config.toml
n_head = 3
n_kv_head = 3
vocab_size = 1024
beta1 = 0.9
beta2 = 0.95
weight_decay = 0.15
warmup_steps = 504
decay_fraction = 0.565
seq_len = 512
doc_mask = true
z_loss = 1e-05
steps = 4444
Each number is 500 + 25 x the weight over its row's rms, rounded and kept within 0 to 999. Layers, rows and columns count from 0. Numbers have three digits each. The size before them is the row's rms in percent of the matrix's.

# down: layer 6 MLP down (transposed), 512x192, rms 0.0771, rows 222-288, columns 0-63
# gate: layer 6 MLP gate, 512x192, rms 0.0806, rows 223-289, columns 0-63
# up: layer 6 MLP up, 512x192, rms 0.0788, rows 223-288, columns 0-63
down222 098:499499537489510535488546482500517490528446448495540511520504528524497512547531484520506525498465530545522505538496458474496509535445460496525502519539479503497475467522512533456498501529532560
gate223 103:479493503434521466502485513488500447524498476471511496511485510514493469502513516511508497507511537484463458492474509548477539500540539485496494458491519516507488490490504532527519547474513485
up223 105:505468513489513481554480471469495483488492539476514519539478493494533503491526523530488457472504453512508486521522532496524490476458521513458485512485512486514508492469533525477529518464527466
down223 096:511532398465504515505494519484512507480495478500505517456471491452496558509563485491498483515515519534507461548464499513469503496499517524537490501526481504508489502519470508518483502546495519
gate224 093:502516494522509475554494496509461485478498452501479499536513520479490468523513512455459438475550510522493489494519472508497492572480520485476465545454509437552502534523509461518499481474548495
up224 092:496521522477488544513533522486515542447491483528488523478518468530493507535490511490496526481517450514512528481524498497528526528503477532501512504472510452480521517519510485491496496526496498
down224 092:492503549493458482462514533468488457467484481492505455511504489523552470485484492520485483534474493512483515499489510502487447514512474488464477436485510543476476523535539511494520497474486493
gate225 105:500463539492487468517486499516526522531491489567508532482498490489516502518488473500513516505495478518502487512448482513479488536504494508494513545490503499500500510488496472482490495477524541
up225 098:479530508522527553450493475504484500483506478483519468491469501528526508505479508526486488480498479540512495535481460511511541489513504513493443496488505462488510513512533511450463557472555510
down225 100:496470575499469505476467463490488506481484507542462492499506518520507503499492535457474537460472474512519520539514507431483509542499446502465544469479514497515529509478495503508517467498489493
gate226 093:430481536486500490460503521466541520516456518472522514482501488475479528487485488532492510488468507551481496489478484483499476498542525474478520474521523464515505504530518487485541470490517508
up226 104:521496461531546492479526508517518503497546449512476484507529496538518513480520471485514552480510511507521504459467510518520558475487452490496442547507520477489495512503536500526507503501454486
down226 099:476482529496526529499513519536485507507481479525505454543507481546500490486475497509503515525511503505485520508512506508509512459482485542492440523478462485525501486472465505508531487532478491
gate227 101:470470524501516524507507500518496526525492528484497480522499467486490526529516489449481453484521553489498500519492491501448512489507486519502568477465475454518496487503491493487493504493463511
up227 104:494481525475491471535539496485537545469468454524537495510529505509478461469484458512528450481510550503507535485511482560504535498529492530462523433536515504510506529534504510509486514540525483
down227 104:494474455467516484432515520481532525468498498517461517503475478487449522503461455502522494477474522476498520480512558504505531533528466505489473503517467485472462531484480496524516488471498525
gate228 106:513557548532478434505508442547507500554509549534490527512501484486460560523482528495493475501532549521488502479505478511536523486541450515516542510486477483505521490502524477525494490470507497
up228 100:427514511443495496488489502495525523503512542532458514510470463488492499491480472474513477474506530550482474496500468514494501479512464438554485502544465478523489553523490494502501510492481520
down228 100:456512515467500500529532518510476484491489556478494511476501505488512529473426462496547524518512500498506520522512480521537533503507495505488505496514486527505509537508565497482461538495491518
gate229 097:488524512488495508481453522489514537565477467491478515505488467527519507531503482514459520519520511511496534498506518509502413534545484474502527537464456470456475516521469468496502470469472456
up229 099:470534492518501545515510534511524494490495505489503490516500499490493490528498509501488489456529507477528549508503488538462499479505521538535506512441489514507497510540534510470487501520558548
down229 101:488534535519500539496484505485512463471476517526463507468493548500511497488530504481473487441470536541539555510531505526508469469498531508522452522486531540489490503468515523539506533486455514
gate230 103:488510539479517509506505533534470511458463523530519492486526496507506485483510497475474506527523532533517480490512478517524485485547494474515491551506507525517502501459436544528480519484509493
up230 102:486503497492524508501472490458479505490532523479495479519486472501473521493460526482506528540498466478517484484518529512499482501456537497536479531504491563442451452486510503509507497483528514
down230 101:472513534508514528454506498481504514567453462471497492508535511492495481500483503526507479506485464457559473539512471486480472485460533538546498538538484531500529476487516496461512498533492531
gate231 102:480492534509483519497501507469538518514494521521491464481475450520453512496509489481465511523468521485461513497465567492495478495530453474493515505522486492493497513517472479504474462497494447
up231 098:564460500556485490503463469490497520521525527509529502488504512541454532484451494497506539514481466521463504469472507493495461508516533495490523507542471514499499535541520507508521461486496463
down231 095:524503468542469567524509505533513511507478467459540505519543538517503556503457492502513524484510453469487509508506439492528542505496508493469501496535467501466523499505539509504496480475449477
gate232 094:490479509492477536490493486506490518546510493434480518542486498515474415529489450462513506491485463524498473530508488500488482480465508512494506537509521501548534535477519477491533515473504543
up232 096:488497500493499461495476502481484502492517549501494514504494503489483468494485530501543432524522505509512511520500457547521483528486484477488539502551538502479522526456497515469522523500497494
down232 098:468464443519529503453511507468519495486468515493534528510542479492496512520488504518521537479489489476530489500489537493502513485503480484478526495466467523474522509450499485512497503514531487
gate233 098:517513497515493499502509510483495504474478472517529522456501535511502546532476496496508476502490522487480478513482524488502523480532497504514483481468497482465487496490453529533479543506514472
up233 103:460509498518484476500518504490509526498526529444485508513490475501496501493450498466466495534454511499471505533507474489468488556480507524515505525523503431466517534457526451460481498498511443
down233 104:498487482536513476499496479501505519525528503526491512473524541506502507520524516525510539501498503509471554513458474480489503531520497525487480512515509491473496490501497497519525499501498550
gate234 105:485511507452511487558506524497518546499476486490482504524476456503465488511470522470470476484489471484538518543463515537523501494504500507490497534496489534497492520483509505476492492512513505
up234 102:501537504507518478463474490513452483509483503512518523486517502488472495477531484542507486505480494456476469453545547507495488461505475505526484525505478459503542499471536489505483554496468510
down234 097:493501538473523507500533532480537526502492492532498486506500516507496467508534534514477493532509476478540491503530453484567529506460539494509470513486470493487506497538506496513494484485499506
gate235 104:514548526510531515495486468504496494503499514449518477478506514511522499528473497520470501492501514496503499466521472486478520475561498525481506492498511466490493495535533466517447464476508434
up235 101:466517484524515539490494518484528527500530491492444458490500529527505523470514512457510472532518500526485477507499471516469485461486485469468497537511475532510542547535520476533477526472488512
down235 101:499485447553489481497509532517533524477475501483485550537534538510526442555496538494510497551521489465506489507484497537472502523471491519524498529495544493533543517483447523494510499505460515
gate236 107:460510540540463508522484494506460477461483484479478501486468516522482543523526503510507542484488525501513524486497524499471532542511489484497498469550505502554477456524478502483501505497498489
up236 102:505500516567529503517461487548500534498514509501500462484478466515533484501509544531514538541489517505512506512486482495515493533486507518488423520505510521489454524508507487489515511514502552
down236 103:493512520489493482523521496536471441534510504501525503483463482501477492517461468504454560517476499495515495460461513514530538468501496483502521479513501494512557461513506501462509507469519474
gate237 099:505502514474453480538503524492527523507498541462525502478489528501551517497540448521510509494541497544457501461493484461479491504537465525515457478524502474491507502470503561566482491524511499
up237 097:484484496474491517521512551485461499481463512471445549511504492470517465508485461471510539503482522453545453515464510522501475518514519475495542485518517470507508502489484460498514513514496497
down237 099:515505558460506501509510483451471467449488504498554481488501535493472466481486508529506517470486498520505509494495513485513519528498495508478486521500489486519488492468523522479518515482494498
gate238 097:507468536469466443475492545485474470514514547519500485540506530526455521520504480515521494517483488501506512513490537455497496461548467500507511494495486510468513479487500507470452464520497493
up238 096:527485501485497452537505477506461476532500496521492549467488469467496521491484513494519503461508545491482507513514487519459481498504528519478479491494495515477540496499487498492481514524460460
down238 097:517493515433525479528539525503471507480456540468543473496546505468492503524505501482532479483452512500509511515501478481514513496453542507519524491497554464487520493473475487475481512463512530
gate239 095:532466525464489499445529493478502507452514527508507557502522532541526485515495481546477477507467524490502516473479504475447494518484447488521490469472485483555517470473487503546501512487480464
up239 099:527475460493528505510473484506505514506513490478524487519486516480461517503486470464515483536514477457525506549520501495464456486478508541507544489463480543483516484479515528492543487495551481
down239 100:501500564440567506476524484506514516527426474477472502515544454479516497510458523497538482428501498493504492508494537491518492477478565493515540503515502500482533494524494496508492524537458495
gate240 095:430506505482526471467499485461480471494524550511512485497476450502510502466513494511482484435493530474480460497494451534537512502519458507517495496489463509465520490524526496493514507489517487
up240 094:505447504493504517441502476499498514488469533558524490474476484485484545517491514526481466494528511519477530496515495515478537507525501523499470511483519517515534462524501503521497512542530479
down240 094:551497421514517432528527483532441505479560506547510488529513541480520464437461520539508523518483457472510512506491528497501491485490503451485495497478505474472503506500523493504501485505498469
gate241 098:523496513541508470511500455504510525501523495504477480477484488475473467502543520527512469473465472509503489525504508471520517514517484494523474511474494516485466498471524488469490477503511526
up241 098:500511480502507487506485487495531513494514497488486518508488502495489518540486507553505491484486471478518508508460474470519472480484525513500508484530507508441521545501510447551549505475506529
down241 097:525532441509518485486539507517509482505516511526493500520484493529489515487465471487511492521518520472491452476513497525496497502487530509514482505449511504508496477495487473509495500502535528
gate242 087:536555493426508481491512494533427523476536460516486506510519463488467512534522529519483482466526496467494529448531456487538520502498478479530482494469474547497501470542544477485482521503520472
up242 095:470450498524492554537501476469468481476488498503526492503498514466469522540490490505495515529505503537474486547498480516495528486507488483471454502490483527504515507469486519458551436497482511
down242 094:517494566512527510538485542469489540518477488474478460491510540510491491447520486490505505497533501519513525518534513533458528493508494531499448484537531472481485521477492527507550465518484537
gate243 095:503502493530517427470469492519484532489511526470468476505530526466522459462535486511485490473504496545497481479508524506536522482486506486490470473479500462508487515529485519479517485482491487
up243 097:531523518502475534517511517508524472515506496517450507461475491503468497529517518522501493438501495531523536507483557450498518489491501489507490532497469469553497488543463517503522525505488468
down243 094:467505510458542529465491512501546506498512477488525472522506488514492490499498507473505512492481522525491513511476519525501431502511484485491569467456487484474535510489508485482501493492507535
gate244 101:525496505500521468466455494488520540506408496507524482502519512494466476511476500505513501468544533510523449527541474464501474519471472513524490455485460516480494507511512487504540474545478529
up244 101:496473521547499478502583504505510564508522504519522460493534458500484489487478487501474486506533530486481525464538482484543480489502476553466477472484517503497489531503476516525484497482526544
down244 101:469467530483489481498477461473528498482465517521537512492510481499493525518472490482499498512466487512500475555494543484488492478481492491505524482448484461482453529527496529482449469505497478
gate245 101:498507549518485480483455498544519471469509497519492457523571509515487512441501507441479524438488542502465513480493496458514492489491512495491485499492550514546508512480511524471543510482475563
up245 095:475523482498510515489510500488530476493503514490519539482454535510512550484518506513529458479505436529538536548494530502534526504490530474461478538488491463500516468505512452491461521493499496
down245 095:476494535465544486505490510508507458494494468486533489518466527510462432509535517485487494465473524493474486535529525470499500513505524508523514464488532480514485493486506521486501470465520489
gate246 105:471485500511508485483462534478543502508477478522480493490482455519481525527482536508510494483492496524520482491501480489479512510547467495532543513459475505504536506476510483474531522489510485
up246 102:509522492480530501479513491498480495534505485527530490484498474488471493483495524537479483527511494519526480505549503516537510461477470508557516506482475461509502480528469527489502471478521530
down246 096:518485399496485476490518513526519487494536467510500510536499506444501486448554525522523469529476557515498507464471501483496506473482491514466470449511493485492490496501511525509470493538513475
gate247 099:521523501530489438507476500512509535511490488469537476460496523492534515502526486494503527496511540490516514498456506518456484499480504507513506530488509455491482535552462540469497528503523493
up247 096:480488520496481504462457470523459543472508517493514507468459511500479490521491491507469524468490533496525524532534533519545505509508491462511458476543516494475512487462529522488499497560543476
down247 094:524510525488497480485505455469462491476511547457523511492485474532494469477572496478517477508456494495476515504488507501452501508468475506542504515494501522506450498479498473551495503519473523
gate248 100:505516497482506529493452497535479540473457538500442523453510499491556497523510548502541557510462532474470514528471507490484477496493485491487539510492482488494538496524499508528510504471541453
up248 098:480500507467474512457514427513510488494514516497483512478506514522494477486480542515526503492511525474479505533501466534480482509527463487486533505455467462510498533482447489494485542512468493
down248 097:514529468515491525491462515484518504501475479520522525490506547540493509520499473531444538482506479499527520515536503545549525449486503480495487467525456481515493520508441473465520496517518506
gate249 099:461485539461506478460529485512522500491510464514517467471510479513520526490475474503512552478522508472467493528498501498544514503498517530493519502497530500538500466531498491464494540537485527
up249 100:494510485535463487525507488491521520476462483483477535493494498510517531525495499512496508504489451508542504477486503504541526499531521492459443503484442453485516454469499457521466524495452505
down249 103:506452514489480499512521487506503543536488480460490520526474550527497487488467473491527502493453487489529548509484426491502507508461495479529461502518534484502552509486532537482494510510506520
gate250 099:552529501513494478494471461470512492516509464504452516517498445484510512505532545529503477499504484500531515525522463523526508495541489493532519461497493459501532559481494527536495516529482499
up250 097:481471478435521501489491509443503526513493506500493459528471497509515513545513520483502504456505447485478517459529507532529531489500483499471557503531489481511510472523443484512463544535472491
down250 098:521490430509514492473513462502460481499504523541542499513518496492504530490505485485494486477494493467492477511500463473499449481554480540496507504533532472506492501490483522470507495472499527
gate251 095:518527528532472496489468523501533500484486528464472519519494474506509520478519501497513486479456490501498487521493500493549536499455517507528534512504520489514511471526465476557522512505516486
up251 099:505493503449524467452531500488474533514471542515561510495511453506503520464470522453499472471512491495521512487469509500521500473495467455509466511467473534495495523487507448526483514492502512
down251 098:491511421516525518502498498536499466491512480467560524503474465488526481504499532511483522507497548452477514495473472520539501464510468524545493505506518476506518507489487521502498510507513513
gate252 104:501474518503537521490481457528494504499501514485523450500449517501475472457544553486451520482486445515551454509544538474488499522468511512496502522485469554505469535502500492535508482492491487
up252 100:448467505471525523459493484535497507512507506464461511499496499469486513496524445514531499462527449494529545497523496509461504507459495498538509499529516486481498501563490478471516482481460520
down252 100:500469475533526515513475509474496512530479499522539490563522521502525494506483471470500481523525505494483516489493465433549517509512480524515512462471453508514495478499548529495543484488513476
gate253 098:492494504526471514510492508538511499507508543549454500512546444520518464450527514491479487453490511524515450446488499528503467501527475478523469488482522515502481503456483489506472557528531512
up253 100:518534492495486485545525497496500513497516500505479521566488514519504510501500513527535498459519498490530459473504503498529539480508465485518505506459550516455475487504489489494483508521475513
down253 103:473504469510483492486502499516489478541468493468509498471527485518514489490503476451508454498513484493529470456516439483511514540466483495485469514483515531470523522468514496522514507476526506
gate254 106:515516520490512499519483505485499521519461470533481495507512541441505499452544482537477483487465495503524497519502495503458501541474499487535514485522467505522506513486491476470495512495524460
up254 102:507495522531487511512454492534506511497485506495494480502523493534502475523491485483460475499505505485451499491465560491531520500478515482474487510511494521499451479499450538495482488497470525
down254 102:477524531529521491488508508525495542491516469491490510500465489498454497505503548510556494480478490523538488481500477504482480469539469485515462496492496472510519496511520523522481506470513522
gate255 099:501491538505440547480526509512511503479455519476463478465508467496489532496532509540473479519467518470525475519512499470431471508518477475496492507508494526491457498532518499540522484504540449
up255 097:473508501468438510494499458492497501516495509516444505469504521512520483516516496475521501491436500500520486471549503528521516488483499496525488469499473484493484497550516520523482480468546525
down255 096:466551502515532577541525449502477553491480482474516486462512517510494466485507501502515459533437504528543531460556503500507480531502485487519490469547456472490518463517490455517497500466503483
gate256 102:455476562506510519497491492488503508511483475512461501508494524509513482474540478516478532501473501520555473465532522480562500527455491519507529499493500483533518484497485459474503506548511486
up256 096:513501503501547503476512511495508542497525508493459485525509500522464506477526484487523452468509472487437481522498513496467483468467504508525489520526468468463475494518505528483505504537452526
down256 097:548483485466492477479500489541575444493482478562487502512494476516477539524503556517493509538499483529492526490479506499516465454493504490502471511533485515482509492539525469508485508495523478
gate257 096:503521516484469483489459495500532515516476512510490466545533492491443522475483467476440480512505510450549523508480509552527506499505461477497504497513500494518468546477491541497491530513499512
up257 096:458535503484455489500452430449487493518506492430493498520485509486529491545504454521483489521478495513534496459536508464503514519486526504476522460501504523515498527515501541503505455480458499
down257 097:521495539499489504456494479501519479493506530513479531535464469545519502502520533492476540504479504500522502517511484497500490477478467478544462487507479496490468485519466508494494494439505542
gate258 096:511513513501527495511507454473552524497507503493479558509502502523496522531521480525455487447502489486508483503489500512519555516532511500497511496496488479519500485454493504490543517421480501
up258 098:515499487503524540534554498498501496495489460473551503529517535501512540493513533508495532542485466520516482519449516505503504498508549517506509520457538517471519546431486499513498543515511469
down258 096:505536441483531520534482542472491508523490482462498494500505480445472515518522524522503514490500469524484511509451484519482494504511501526515519494519471514497515507512488495502488498485486499
gate259 098:501494516507455509507454533452515523515467447479465488565503483465480526484492475512457508484526515500520538479531470524498451465508512520500523461504523546527485494523450490521520511546509496
up259 095:507482496500506511512477507494499485499487541459467529488513474512487467561499490508535465480473498531543499525471515506536497541521476541500499529509529488475509530462524476525514464495475489
down259 097:546530561486476522497511499532517509520498519505501516503419488476517540505498490509425502475483525475492502509562510488491510427512490490515482530516512497548468495491482527476484477508480507
gate260 102:483506534527478480513488526478491491540468480527460448520486525489514528500499493497498529470538523483549537474486499463504480477495482489499506532467506433538513541483495463499505492498512491
up260 101:516440494499530544471506518582453494497492524510464507478527530510458489480555496510505486454508512519531496513540478496485544493540458478507513466518535493497499532528481497492514483516449498
down260 101:505511521545527481492517499514518475495547540481532504525462471487497513458553477501504494504536472510514508503453496525497522517548508478491496512501562528535521528516467504492487485500501522
gate261 097:519502512503502506488508493533474531463520489541537488510493505506498527504481504511494465532527484560419539503515478494535510532513450537522474494526495536522506514478487481520485485529519503
up261 098:496459488481487474469514458506462490524524536494483519509492516554502529521472461449519457438525500458539513533494505532494508480485496482478540512473466494523526520498550500477541541467498514
down261 098:485489455490504512476492549475513525516569519492462533515517540530480513482469504505501505518485507486475540495510515487494479478531541470529501534486532473514460528519479509478486527503493529
gate262 094:480560527459500501492473486506506486479431549472504515488498492469505508506501506527454491524500525463496483462500468526503477486499506484486511456511486430520526506506509484497470497488490518
up262 094:495521518485510503513534527505516522476505482507479520519482513506484421473479537507507491503501581492509504541502482506452509482509527489480511511496519534515426507496458478450505491435510460
down262 095:521471465476495516515503523489531494511508545482507511460495486519488532449522501440535490519521511500520532482544451526522518515477532515466509502498513478500481498508525500520475488506496508
gate263 105:481540531495482493453504518491490510503532483485507475493531531540483468497462546487491531497483483460494492486491532518488497469519466507516536502488526468521517487486515524520515493454467494
up263 100:474476494483526500502514520489510527509518481483540517509507477467510514490502482542480480480533476481496490519479434487502485526495452542571499477515533478515503496444493468520558562495512477
down263 100:508497482494479499453529499446482520503505490476501490493491519455487451497495551509509537494483523510541474451511531512471498520484519486473503522502511490491502501525521469482472508483535519
gate264 103:478464520497519489491486471500541504506490539493523502546504524554475511500520512539525474504548504516501497538478507494496494536495486542508495517478506497495517556526482520517564521493537529
up264 098:486461527442488496459461488500514477478516524532496472526483520477452530538510530489484482504506467529533484524498511488507509445528509492506437486501487528514553493502515518488468519522523494
down264 100:482508481518507535495510514474499488511477508546528507507514499532464485493502477442463478492525481471471486496480517484505520494507461523548485466512470512544482503533577494559533483499515457
gate265 105:523522519549464498502525483483495476503504530505498489537539471499467523537510497503502515511480484505468511511452538475468508549491483514474517464530519480497533538441551468533473474493506495
up265 102:481507510510457461535498487547507505522444502466520537496538484506493497498487498499493501548413528479493503501526561484493503485469510482505534507524472512489505499481546509538483531482522488
down265 102:457474547500503506512494489500498501520493506538499496521454509487531495513509477490521502515488513460490520482535438499536526520494486473538494470479506493505502456531519502475430466487481494
gate266 105:513516538502483514507496536531461517506445495509503482467503539478484472479470527486469505493456499495481516435545499531465488516505520506491517490511484478513509527446466519515486524466512459
up266 100:505534496520489478509530492470509472519531532521523471452491491496445503506542493478499519528503524532508440536539509508511481468503525514479479492480471482451468527454514486511490473520512531
down266 102:513479588512539485485522505483533488497509509527533534491548493502480541518513497468521511548493541524546524496528550490486516512472538453506496485511496508542485519472489508563481495526469489
gate267 099:523512543499523514481484486465493552550474495558460527507512510505485534512499500487506531511499483544496480520485469472503508493512506489517501482514512513445552517484533531558530524487492505
up267 103:533546493485490525506472469439462526534507534470547496481490506502479528500512474489487515477505505547498516511495471496541489480515511559470486480479503511482468516524467498458486518503513501
down267 104:438501530540513535541548514514492499494521420455533466511546534471502519461515481519517515529468458464500466476504465519521459525479501510484512498508493475505478482508533526473482499503476514
gate268 103:501535517503526519541527510494497473467501533511460496500446513540458459497561504497494455469497508492497513495514529491492492528512492501543499496496511520535554480476522514500437483502514531
up268 099:484507504480518471493469533485518509488465484519495519527515507533474536466515482493501503518464498457539527531485528555464470496484458512501485511501528523508478502478556492528523478495527538
down268 099:477505474520531512501465523523505517479495522459498532470476486469490513513488519530474462502492499489448525471439517496536535513479523518483526504498536501494513540474462455517481504500512502
gate269 096:469483527496470543532497489493496487451504468533532518505501499508485531501518501519462511480489504480511511542476487491552511534475467506469493492523508510460498500501446529509458470518521515
up269 097:495535511507530502476499507487567494446522481470487570504491523478458464517497534478508503532510490489496493541473520501500545502540521501477469508520469486487513506523496541494519531498508536
down269 099:538516441533488489533511474500522479480492501531508480515492473515508485519525472496519471543503510489513519498475504505457458511573493484505477473534496504511488522529518471521521517494528522
gate270 096:496493509437478474458475488527467529537474465490510508491477499512465519520522468522513513491444516518521486492520489468518489478516521480527506496467478497523489506508479485477467496506513472
up270 096:525516505534514509530481503496480512489495489464504488517489512528511529537503503501522537511517493532514491516539506507482492500441485463534522487502474545541488463456471504505531509469468516
down270 096:499467505520529481507488510497502534493538514505523535546515524538472494495462488543488497526514504508469479475533458497512507498441524510437513467589562478466498488491512497488492564507472517
gate271 101:454493500442519454512487540490488516431484547502522459492476493509511473490476473487488525479501508475476465478488468495503510528515456465503504486450530462551545547485492505526479514520469482
up271 105:501509478495461495481504483503535535488476498523520488475493493473480520489503490540519500468498468494483507510474527516495517520483513515530480495506480542489485481478485566492501462507499500
down271 102:512508472490522497487488495500526493494461536525527480441489466476493515493504446511515505509496517528490509491458497496488487509489497483529537474472485472521485452502490533534493494468513443
gate272 097:522579513479482486527519550516458527531502519534494412545518504520503516544516471485492525501463517484508506520470515524495508548523477501452538498489525515486564495486504518492515456489509481
up272 091:471476526486525509504497477511471500472456436468508522461486448484522523476504529516556499499513480491521476514523484476514455528502493537517439486452527509501477558488543509499504508519503510
down272 092:493511516462489504449500521471463535564505478517484516499481484464490476519502478481505524473474528504469544471479503487527476519503461536478494476500510530483515527478508472505480473517528527
gate273 099:523485508474460546489480503471483517530540525489529430499514531525507540533492511516455512445553483513517502439467498462542489497514526484519515463491464497506516546484521496497509550504522480
up273 100:506483484459467525523494497501456504510525506554531474488494473498508484483539507529497480490477552523486526487498505507540504515483482437510496494505505494502475515505478506491482493516480481
down273 100:472504411526458520500548485534506463522487479518487509540463504505546474487559507520489494476502524462478461507498501496475475497510517526531513517478487521490480492510484507465514478538483536
gate274 097:494477519513489454526499495493516500483467490504530497471490494503442471500507480494459480501533491501528506464520501495473493461520547464464513509512520435525563486490453508467519490475472456
up274 099:488491486511489471464526514527468481533456510500507503483554473534511458500508488501501538487506498487453518494526507508511486474528460528526523503497447549495492499512506491488470486472501501
down274 098:504504577503497484446534509514478494516527502519551498538513457536502501483466464469495505510511557492504476529516492491495461480522467503513508438499476469517505515561482547545495481502514551
gate275 102:521522522508502449458452503485529477496462490534517500514473543481460513466530477503499504520524513490474501549496531479514471501510479529538546489505521532495514479498491526501489452555503508
up275 100:519512474489473528495426476498521520497423509486515501498525528479497467512512512532521508510544492502569481479535491484511480444478449490527511455529446504483524494450525500561499490505539518
down275 100:460525475469470502512526508483511544511481516497477538480496497506499513517525502461473495461487501474482521489499458552504530478495524480495536503469518503492524442501493523473508515451517514
gate276 113:494512531538508458508489466547520535504512525480483498469528484520496470512495534516487476481466511472481474522517506462477452499495534513485498499516548521484504471509544504486455510536502507
up276 108:458488507512473486481524488498515511505562507510499484526520527442556493494494506498504516493521502577474492500441530480502505515498526461512537464544505513517523484525496480509466494508456476
down276 104:522493514522547528488478473470509496498501485472526516503475484484522500455488546530481496469573489513498508511487476528485520516479512508490484521517511487506455508496470561498491540487531477
gate277 102:468497523526506553516496531503522487471504501486556504481508486512537515472492493507444525489505522530486441500481450483500475530450520505514505535501498490469501504492466519495505506460499510
up277 099:526468509471513511527482499486507513490514465487459447498491495504518513527527506483534515542536483489509558539496503518508546502481508477501482418499519464521516493530525507468502510500494475
down277 097:504485467495499471534507503487490506491523501500483514513501477517498482509528493485509491498498505522525522499464534532491486469487506477496488460515532486568553511515501499523507505452482455
gate278 104:485546557502477506510518508522498504489509464499477514506495538456517498453542450538501531486502516518508505485479499497527519547501504475531482466510524474518514519530490479484480478522502469
up278 102:550519514484540499480519470529523494534521536477486473556510501499462471483501528479506516523504522474500488484468498525523496485515496499533476473481470467469494534507500522473483482532535504
down278 104:541477488521499449500483453524517520502489474500474470501493492513482409506570522527454540533498496504492497476530494530515464515463513517516537466548487456481535493522501493495512460505490510
gate279 099:518519524532485516508484467498481512515490501462487460470475494527496508524532544496528560500493501517513466490528481520457508496488493526516510476515518497555516517490522537514514510518493538
up279 100:496504506525495523517473465475503476512475499497476483530481520468493497536501477557491489553558475516489495467481493482548506497523496538504496482550516488488490476522521491478503457497512478
down279 101:476471549476523505509525486501499475539497465519490494503515546516514473484463502503518490490520466548563506503496484530474458496444527471501481487521503503485523502491508479466493499539508516
gate280 100:513483520494487464480480536482468494521497495513487514479462505523447477511518494465455517487515495522493492473545503545477524486535514504476524561569511479510528493532508507511514540490528490
up280 102:495544493479489485482561490471467493511511478517540517516464500497459510482550469499509489489497530494474499477478538514509512492469497496533464513493503486489491488496503481547477510453531483
down280 102:494479489519559503466544499532532466527497500479501502491533525470516520525492483476515490515487514481491487472481502523532501446569481453504525511521468513551523521465490515546532464535532517
gate281 100:462544517509480463493523480522500516532485491500536467527505492493526483472453491483452458511512514470454477484497561490528503507489502495478474520502502545499568522481499486482519455494492475
up281 102:478510504514531479507482463567505499529477494486482494536508447543472489510481518499531472530504492479477507516484496531513528552524514484505453505505503502493492519529490497496474532513457508
down281 100:495507441498501497551493462502530502545491506519506507498525497481485523527515505494494540494492525499512461578525520466468477501469488485496486499494521481509468510539505522497504507517516529
gate282 110:510473528517509512515458531519427512508486501512486491490490471529495531467508520493483507494509505486449533509477490543504470504563521539510546396491538503488505486502459488546528529486455500
up282 108:495494517486477510506454500490529479494486528463512523500524547476474546509471489478457534517527505526514503480507525500471527530485502490483530525518479497552543519483513499512450507442492519
down282 108:516519482451512547492487506504531515540456514537501500514534557486510488518490482492497484463478518484477524458501488474503496503522491518537514500534513509536500515497503517480519536533477502
gate283 089:439505503489524495489510450477524509515461491488470511492560427497493499494449491521525525502505497499462513487488481495492483516505485497532523468493528500493505530536477502462510487496501489
up283 092:510509499531449539509488491465455518508448492526499514459533448483463517517450453498490514473477505533464512501506546520489430491496536488491491490515488505506530489511495530475490505512506457
down283 093:463470453461508532485506496501506460509550494510509495484466498479530497486510481491459493486520491512483455515465487486508588513465536471526500465466461499486477459497535470530463513458544491
gate284 099:437471507522554506527521507493484485513496499523505487529483538460493500491462527512475525477494486482509504526470535501454455521492517529441540490525523517513531501479512484486498526510524485
up284 102:529509517478491488490505451484472474514556451489466503502496519505510527507470493509491476507493518514476464494470474515471462466558535512496488520473492531505529520452563545493480500526479529
down284 099:522452392498451479496498473518531521512486545496486492475520491537474486472489510523520496507513471489508484493492492476493582492529485489515495483526461509443499503526493494458515490498496537
gate285 102:545480514462494476512515514502512544471461502492508499476496551496534472477522456505471507483477491511489456519495499528519431535496514488512520516498482511433528501495488484496527500504505499
up285 099:504488491484526477517519541478531492501496486532451536489498508495460512491497547498519535495502509507473526504452453541498479485510504445492563506507505519480515503482532482549531531495454510
down285 100:502499500478497506516487501486485484453492487495487485480527525517462523518484461551494483505488491511517531478456498535498502499498497500509483472557490463512515481491505469500480548453551527
gate286 096:458497495490544543508467480465489471544478515484479489458478485500490489510461516483484458457469520491549490502514515517488493483503499480534513498483507502467527522494462508515558501491534511
up286 095:509503496499471479496557510458527488522519534531521507464480511514507455511492450500507531492506504516508495500494536497516514460493487488564521457509479504514505501500517499477518479480474499
down286 096:494495487524497495526509553489490485488527451519467536509512463532524466480459509522490517542497516469504481509488474494551491551491496511474493497506522465483486470499455498538509513436539502
gate287 103:508553509525483434516482513513457509517493477516513494500512504518509512489507506501511489442541503473534498523488533503506497489501509516492478532497510526525518517502507494522470487479540488
up287 100:545484475506523499488502473521496538501468526514541498515518510447515502486471473510452498487468484519458505519513502495520512528479510495510530501518476461488503494549516515482519472522518468
down287 099:491437526495534499521505483501516496549484497507500499485537494517484463514473537483532534551498498496527511512487456503511494506476495498484493504542499507511494534460464492510485537518510487
gate288 103:435568512508510475475504509492504525489510502563512479495517524480491509525476512496472502470534542513514514538499510469510494441480509498487514505518484504497532541473528474490491533464493496
up288 104:515472489488470458486530462500516504482444493493469483543476527524494486494503501534500488439524541501506493491528470498486508486554502498445526511471503475485512449458533476451495514518551505
down288 106:527498562478484524499485474452476553521493504459482478462474520536438517482499456474538519505479506472487483484470520496506489489456524488503484499513509525479499491478526487525502483502542526
gate289 096:506471523500499474457516452498475520503525524523474511490462503499521527501542493482552566497499558520484493473488465476432476503490487515499493522482502505543504538474515534511504508489463517